From a checkpoint of a small transformer trained on Wikipedia.
Size: 11 layers, width 128, 3 heads of 64 (1 for keys and values), MLP 384 GeGLU, vocabulary 2048, 2.61M parameters.
Architecture: rotary positions, no biases in attention or MLP, tied embeddings, capped logits.
Training: a variant of Adam for these matrices, 187M tokens, 11384 steps.
Each number is 500 + 40 x the weight over its row's rms, rounded and kept within 0 to 999. Layers, rows and columns count from 0. Numbers have three digits each. The size before them is the row's rms in percent of the matrix's.

# layer 7 attention key, 64x128, rms 0.0988, rows 13-25, columns 0-127
080:506495549478454518519524445454563468476521499413551473478429482477495542439492432524449516507549468458507504495454484484466438451621526543552518507546480512493532540482500553513510575451536487512504518582471432457533503459462514488452508472479501432519526491481525637487533471492529553451474532516496499504439557476535541564572527518480504543469562462497532541511500541442539555549517
107:471512502432503472479426488510540562424518546456473547532459554564467501492526474479536472468422480446530458520560497558516522540493492544536530465529501508568506440457544432483531550509542390478437499499474438577513490583485471515528462481534528502450536465511549527521461481467535574463515422424514458493436449553478549491536582533500526541499539520524462474489471461514487523463501
065:499531490497541527562496494475545531439480436461456524502511539572432573480506480469487559510524503537479463559428489560444480445486425530473506448456506457521500427413550491531545447525566485508410519496526497518459558494546483500484527485472462452528509465408503469585500531479522477501564490528537491449420493478469477543465519494474491455508502544450391457459501570490514503448516
132:535466528573545477439559474493376445587488472476517533458522468468504543446452547490501510503526523541420539537472511503487549533476547463448490511448562520502431509529435527448513483525471550473565478434543563471530576468491568480475487493522466457491460545507462441504494540470487467530503552502474530494536499427536467471501426441449458443487482484451466504450478453475527425505479
087:562530487582455508429529515479467440470501453578538530466535466437551469538528565482494517504554500542525518517490475505521488521496461480480457529461487544453509497603472501469448504449428579522642506506509498488504548473478467452506513518468489548493580542492460449472488531472471465569475551477468529529595438479516499484507499489585462552502458516440552523567519499525482488536531
112:402506520534501444445557508495455448545512495421486588498470490527497541459431574521456548569485463565445501531498498439417517488514526476469466553512572498488480444463440531468471482442462529394559488523481490439558538469532515486483453491481517490478494548507525516510573496525513489511420531535471565499537515507561539485505458457513518489466521526545479469566501541448495430557479
089:498542463449476544438557473498509450569487424455522444461574525451444431535543494616465506456516565526491514498461517486457521536519503471513535483454465563548524564534521495496438502504452539473534552505503507516507474502453460475396565515489504581536494492526508496573532500571479552473502554499535482556482502476494494466462453475522520533475437417481536514512537455601503479466482
108:516478482500543549489482532553448480500481495598511521456457441481550487547484553574562522485465493516491481449525472492502604426473514459490488491517516534488514586575484507499459504482491545497457514477583488457450462539468516496600474498472511575520447465487521538402445522564530526497513445479532570504505550515480447483438468496561478500509471480600559464450486502554504540529462
105:572492499494553537566493483505451406520526538438515545520538471556497530464507438469553478541502528498489508451493507478486519462454531504518473522457509470466538452555521547591442460488538500519503524559486499446444461431486544466442470552510520430518417507489422490524469518567463506590504541561485590498485542500568548569546505473488456484474455496504462466413548541456522511487516
105:527455477510455516472435536536591494479487525478493567528443517503480528557548530561506514502426514518548493550498547472534515537487489501549564483446512552599569493490464487524530503431515477501492465551497466501556506569510510488503477457443553489480474445499638459452462513495528548434427593488548536559457440489530487549445494558502489452496479513551486501484482477546486447462511
096:528479525567455556459534470442476511528417510486539572516551464495492520500486545509468541566461469550456539469530463469550529545451504449521529486545536457507494560393472525535518499502432522546499518585487495473552502572456554466523574509535479548508464464500520614444497459439573456539443559486511507479543426502535440477478497443497461493478522504504474508481470495497491468432458
109:458509566437473577425563439520497496448440538534499398425494503469504563488485531444523459486459507481523521493516449548489506477455516528517469513503466482512468560488513517531527420427585443515475529451457526502447469509502549503523516488553466508534534544453511442465519464514445500465504465421501490476523537552574522521509526509480499497506525550473480458416470469495513373549435
109:432497506480521484493498415484538533568516564504503506543492531536536535470492500503494528532509461465493517463483502565456504451551551493466507456505487506535474513459503493516568531482560459410489494425457518497501484500509455491586454519493420440518536536568581509419445533423544530580415398494458457486479457512407438475488471483474492482466497558508486538488497488510495477446428
# layer 7 attention query, 192x128, rms 0.103, rows 14-26,78-90,142-153, columns 0-127
077:570517463403562495527429535446543510492530458564540450517516563530493439486550504470459493521514478532511525537449564523480471484497411588565530501515479460490489443496484521562494476588538461500461510519518527496443536509564477536555483563518526497471486532465505501492507519460448532516548454496484482458414561416432479469552487469458501523479488486442540474531575557450550525521537
119:491530505432470539601436514448501549484474541497459481500497438516472463543545541504485535527455470539511524432544512462441479503506485494461497428515483519490493528439468520574539496524517524521402544540392442562448442580469482516535507479494471578533476486538505489505449452547523536507517430503470471485397516491513505504512489480477459465490439511539535417483524543437556567474502
079:435424520578431488437527491515455497514460506520543535463479502447493490541483508516551495476570533531485492511521418476509483466565561486533522545465513504501487467626496491439449504452464533474524436486502553458545496475547535472439490560466528397449542547530471542511470507453474462513472551570473507484566521531540438540495465518497510513462488507573530533506438542557450520574512
133:536466541539555469493559470499551451473539460515583498463506530500503501478459478453485519419546427515438459526466514518506506537476551479505494528518517559537496504581478542483438537492505492499585493497528498430505571381516530496517527525509523435544519539469511499494577523452426489501428565484526459466583511452538505484475443417501514572497543485472570509540456508480476501578524
088:498452559485467465379566506477465427528495519457597479551480472538508494521482525537511449488490494527489517459449482480457544529507515476551517507443516474531535505540462466467441426469538495500464499547623552529537481526523496476488528419514480554583499476481517451512462478544511490497471547575479563576581507434472469511469492500472563562495542488478458480527434511475473430507516
104:574522475502513492475504480496514490527539485513503506544652556467529584495494449449496478391489460502464460520566512545488523516525505464430509530506432538584499494516501461460467481479492557469537520513556488505583531482585538470524515498515444500516458488438503482543514579482542483477456526482489511469552506477445570478506475541455487564432551500489462551469491580486526459565465
115:531473498493510532532519479511457521546474511417403523507569475518486578534490586515481457446499551513420460448514492430569546515442501431495495522523471578501523562503476540500473512544491593488496483505461504502502477489463536432496533490503489543488464456496463518514434525502533486541480489513493571540492446506549514504488543513442442515419385498508542398454477474410515490515507
111:516506518581488441500558520477534559541607523535510434500508421550548504439465497500504509505514501501459561556511548541566470512528544478560568555488436477452464460535480492520472497522543453522513418519495492462440580497552558616512478476499548477499480467546438454577490506479496481506525525470439534446450527467499574477522446525463529475557455466454495489546495504485526508471495
115:526417541511565432431456471472480571416439579482493498535489485473503453527536478534457505498485538459558555516521547559485506505558458513529465513472576485515558480515524480530474485482482463451469550550590504528519407546521423476546445512447482504550473436485526455502502474510488524471480539505553518541450457502520456492549574470577473524520460513477544536515472418503456459482545
098:568478515515437544463511506522452522504454488516537540496490525446559496464517536514443471431484538500490554498580484517576486518570539448459477534477592426456548535482457506554474599505463441554484513480562483453587463476506507499496443511509532531551502508558478592476480430494479485628470451501500515461465444496530495548555515524515519481505491481483538504465486491546503500448439
108:480497424435477515455511575445551474529482476513483518451422573399541465488518492569558460494493473520544508477441508562537453504544464508469554518524471489485526600507469461529518434492552500480517494475511494582390478504484481529510502528530488507517443509532532505433511537455587580511486494469558484551513494514531520496441555571573553562459504558509514495528493511486472490468466
119:461488415497528477483554545553518552516502491457452542497543535475463504470461587512459481578505508544511579570482535548509473471506458533503524446482545507487553414436492524495514566530462472516513440443477506547534578532520500499522518448512516432497480429521587564496459519489493519482463518570463427490519495462486414458482557521526487444451597434470532478445503533482487497502504
107:480485549565438481537426498565500500495507480535462475493489453490521453467462508409521501589604522459579525489506546521505464438523487513559586530495501511518461453555510529459454518507474497481528579553466461502480512483464503470466514507470533460549500476487450454506534527569519497339536537439570557438470517489540519493517428490525491488486491530494574482509491519479540475474505
081:581520462498522531549451447471542553493504452517587456543493523454532441490531484457435549519516543559533497502500542512447468450498450535509595474537461471518510494454454506594484476571505457447438546536498499509509571475503490568517499600494491456567491557526521483462570539558470486551489464479488476473491599524435496453517466492467526510505499507504549476451505564443525540538498
105:496485444460423581563448544422473496503499541512458503538464482546470486548484574528456477562507499501529529395536467470529573535507438491482482459490482502486528511459458514538585511524470504537434507510378488558486484549513465542465526485510474561460460482541495517492418435532506520492561476514546471508402509512535487464457505470451496450506461501516469441449499454441564512486499
090:464438546527527465490562466517522477427494491610559537460457515450498462522474495488541499402512500474476516547491473509456489495496586499502493568490533505507519483595509557414429526435472507480526425520559484447529518443528511455516508494445499442501556543476460495537500466469457483503428549525458495498548492499494492514583468521500534545441539481520529563568458509519432503566561
118:488427509536580506511517444515610485514531463484594495506479552486538518446509459484443535424480431519486457501468546517519497487462567494526528501545534525557514504568476482506447498453574468491479563488545513442502495460495501446557500517542520519618531494436565505496611513482502482517413525507501490514583505524454521489529504506499503575497575518539555522509457514476491449535497
096:486461562452518456496477492523470481570426420493514523465535465540442519527495548540494492516480492516528482424411500446504482582430546462520494410440531485564503513545480497518458500479553465483476483558527461589513499530490513435453509471497553505542542500487534474499493468543543518521498518539555546499569504518526403498479424471459618522461523497476529424490502511507451475440468
127:582500482548537504520481494516534472533550490437507480471632532467549502478506418468515483418526461573487483525523474528510555534495532443445482470520462565579429496561485449445529463501533557544518557487526466473507509490553520480500541524465436481491506509481483478535471613493578461492521529482475503485568501460462505535514508467469478543473503571512486542446519572459520479581452
111:528472507460472555553482444522469546479504534453389470484554536446479596497536596499512490479482549525465451486522494461595514522502466463554538520513489478468555589469511518497430520561556508481450496493434475463515485460513495478543529480495454571501485411455448531496420451581511494501543449507502516488479427538516484516519508512441464492461473531462517416460505511451531487475548
115:474493492570544434482476493514525554554557555545522493465462506472545489436465493496469540510504533521515542586455561603541493586530503538524597503453498459489457445531501501514465519520522487580499465535501486452451560490574533546496462452527581432481528476466473462566524539472518442498568533469465520473490476481484524479568419466498543464512460533429510518566514507465498516454482
129:553491519552515495438491506497507594457461587432526491518475454480449441523523497510455506493460534545549525493491549501458485481472461521513466475533507550510513457512485542543492492456542443484433532558563482538455452568513433440556532494426483471550499424474535493544490459572427511455456521537536511573456480472488439520491559445578445562536464525481560447513500481481477444510527
102:521493479540392500450550531499428477453507550529500581455500549465531503514482518538445440383480508505427514516568463520488553507513505464451460546510594469497522514475496511488465590464379556569513507482550546465542520482515477591560474458538460518535507521497461516466437469495486475591460459510530513511574460475512473508510517499507505457518467516500488505499425515517479503505498
128:534514432478584527472464534497541438529459455533463514493437615484553542498469523542536444484548451492483504542468521565533482496516454518454553561503481466471513572510526479520497460522524501483554483453540557593420490474524466533533496561539497529473479540524524508484556519432616558474499478451486501479539484562503515449473512543558576520419491491494478554529508553532464476492519
113:508505467443576509456524541556547542470511459495519515488522510457528488511481527521478529555499500481536557538449498525514482453532462516493525435489519475447489425444481486533559545502463443493527412500493556509500496480500502538444492522489574458446560429556623538452430470450465540508477522546518442517509503469522420504471539565478570516459612451415510510437491518493494478521508
120:518486538573441484512452583536499497498497508551469471501491465534534419489524521451510411563560504473515501462555488553527465402504480540543571516542524493511442477522520483466500473491448517464547575514488589559479477525571456539515486509478522523564531466479473442534533531565555499404551510447549574547478506494519481537546455532511501471485450565530543466515523523495520497528582
071:513501454543482430563479500474534525494494555516492499554492492514504464532484526479484502559483550502504537488474546384560502549445475555485543522516508457495468473464503466541529488509583536456477506467567497502488503543410429558577470517541557553458471539507522470445487489560479461486477477501507534483455522502482424571441499473491450450505383518479503576477592537478502550422519
094:490522489464451560468510531502572509448516537529440452464449474518524473536542574475532434419536531457439521496568563506503548492522438515501470534486438465533528504427523428522511532547530465490478446570520573534448450502532482522487521467525582508483530489493490540511467445568578485522585449469495456536491453546508459531503552534490524412530484515550505532501579521512544512441481
083:491439561552503478506499454478490471543514497497519526442551469476441509535525444482567481451547480568491423505443514509458480477496539486497494508442505545546471513592486556425440524448469514476530462507475487476546581459472475447499528582500442412457542547474447464474533534482498445461486544456545477456583526493533506563484440498538447522439469514493555455539454585496527483533493
123:497475537566488465537585474518452493515485439471534535483538493477463552460438453513497586507494459516486442502436450456480498479457595495487544505533559551470470505571462561472453547455434536466551520510473452429519530471462611512482536549501452486547495557550522545499549520480488483530435493548517564474587555465550495499464442466506496562469548469513542494480466505511507504551487
086:549491471481550546478432517483452493547398503551467501497480498465528507510498574526492490540446505472482517482498509457529540604476482516510508481445465431497509471487504505535514478516512505498488468518561516511476521659530456541563473477578544550553462513498463486478478460477572439519534495483464495503466537481485421525590478520508462467447484481401460517517485539541439540436563
092:457511520564543486508479526491477452502451465579532525526555450498517537477490527489516478433575544506520482451501448525564547500520506518443511502478501499487469458549518563492507543455552529534546491480538455485546549433516494448449498502485527525517491572461472486464464518419468414470570563521460505407500451541519484443546462557500511555483427578538417455482439534492501474580461
083:473472505490521565530519458458503484491481540472540535511511479443437536553540450494518502477485446472537409434507504491426484454539532476526496460525497555534526534570498578512536540515541388466451505535386495481477448487465538436410444515496444469528522464457459552448503459505621528505510489474565537494451523546563546477511540445469515518488496520543501492500526507457532511528477
071:450486464535449565539423505445506500515453495484541463536473498519531541479470478482459450483567457514537494476559514580567417459524559480531490483475433576520538495543501494445508505474534421531468500477528502552491512493480489431499473528467503462530504488515516518552559545516461408490536489533465490522520511565516468544521433494583543622575498536421527463498528492441541443507487
085:511476477518571549476494463504535530471501531494523448564478499544434441541550562500485487545528533504612564518421530514538456515459443516590486580530451551488512404548466422483486452487508469461509519481557441516444464510493489466513504492459534536564486538432524481512481547476486531452509532465445525531531508508445485568446494492488475498459462488522530456449481432446434501552456
078:564488548482482578466552524510487483469519559515470545504474440535540551470475556536492397421538500529431444452482495594509540466531522420512447487461503479459519543485485440495499536490553439531545463543526564491564486498570463470517520553500567471523524493483449565462518484492461449551511535446495534508500397566501487535511530554574509448518483464550551513494522503508504453510515
075:524485501451466477472572487479474457536535566475562506465507529523512494442505521573471410478442513504498449477460507448511464442449546483474573476521538508542443560547505527461546455482565557489547487456543535444534503459478511451451480431474492465518460498488470527473452547485507501541464508611547467540562462513482420547466512568505513553486495519544575506472464504532586426520510
075:474500521449514593521513455504526490515545451457499545484493554525568486447456447491459522489514492458411457539562501489423514574445620491485504514527553473513485498456489463445558552484520480553443538466518490471532461503496463470434438426503534511460500500431543532482465506475505486523496528528508492523532450510473563388444482499502567525473477446487489534434465518499577541560479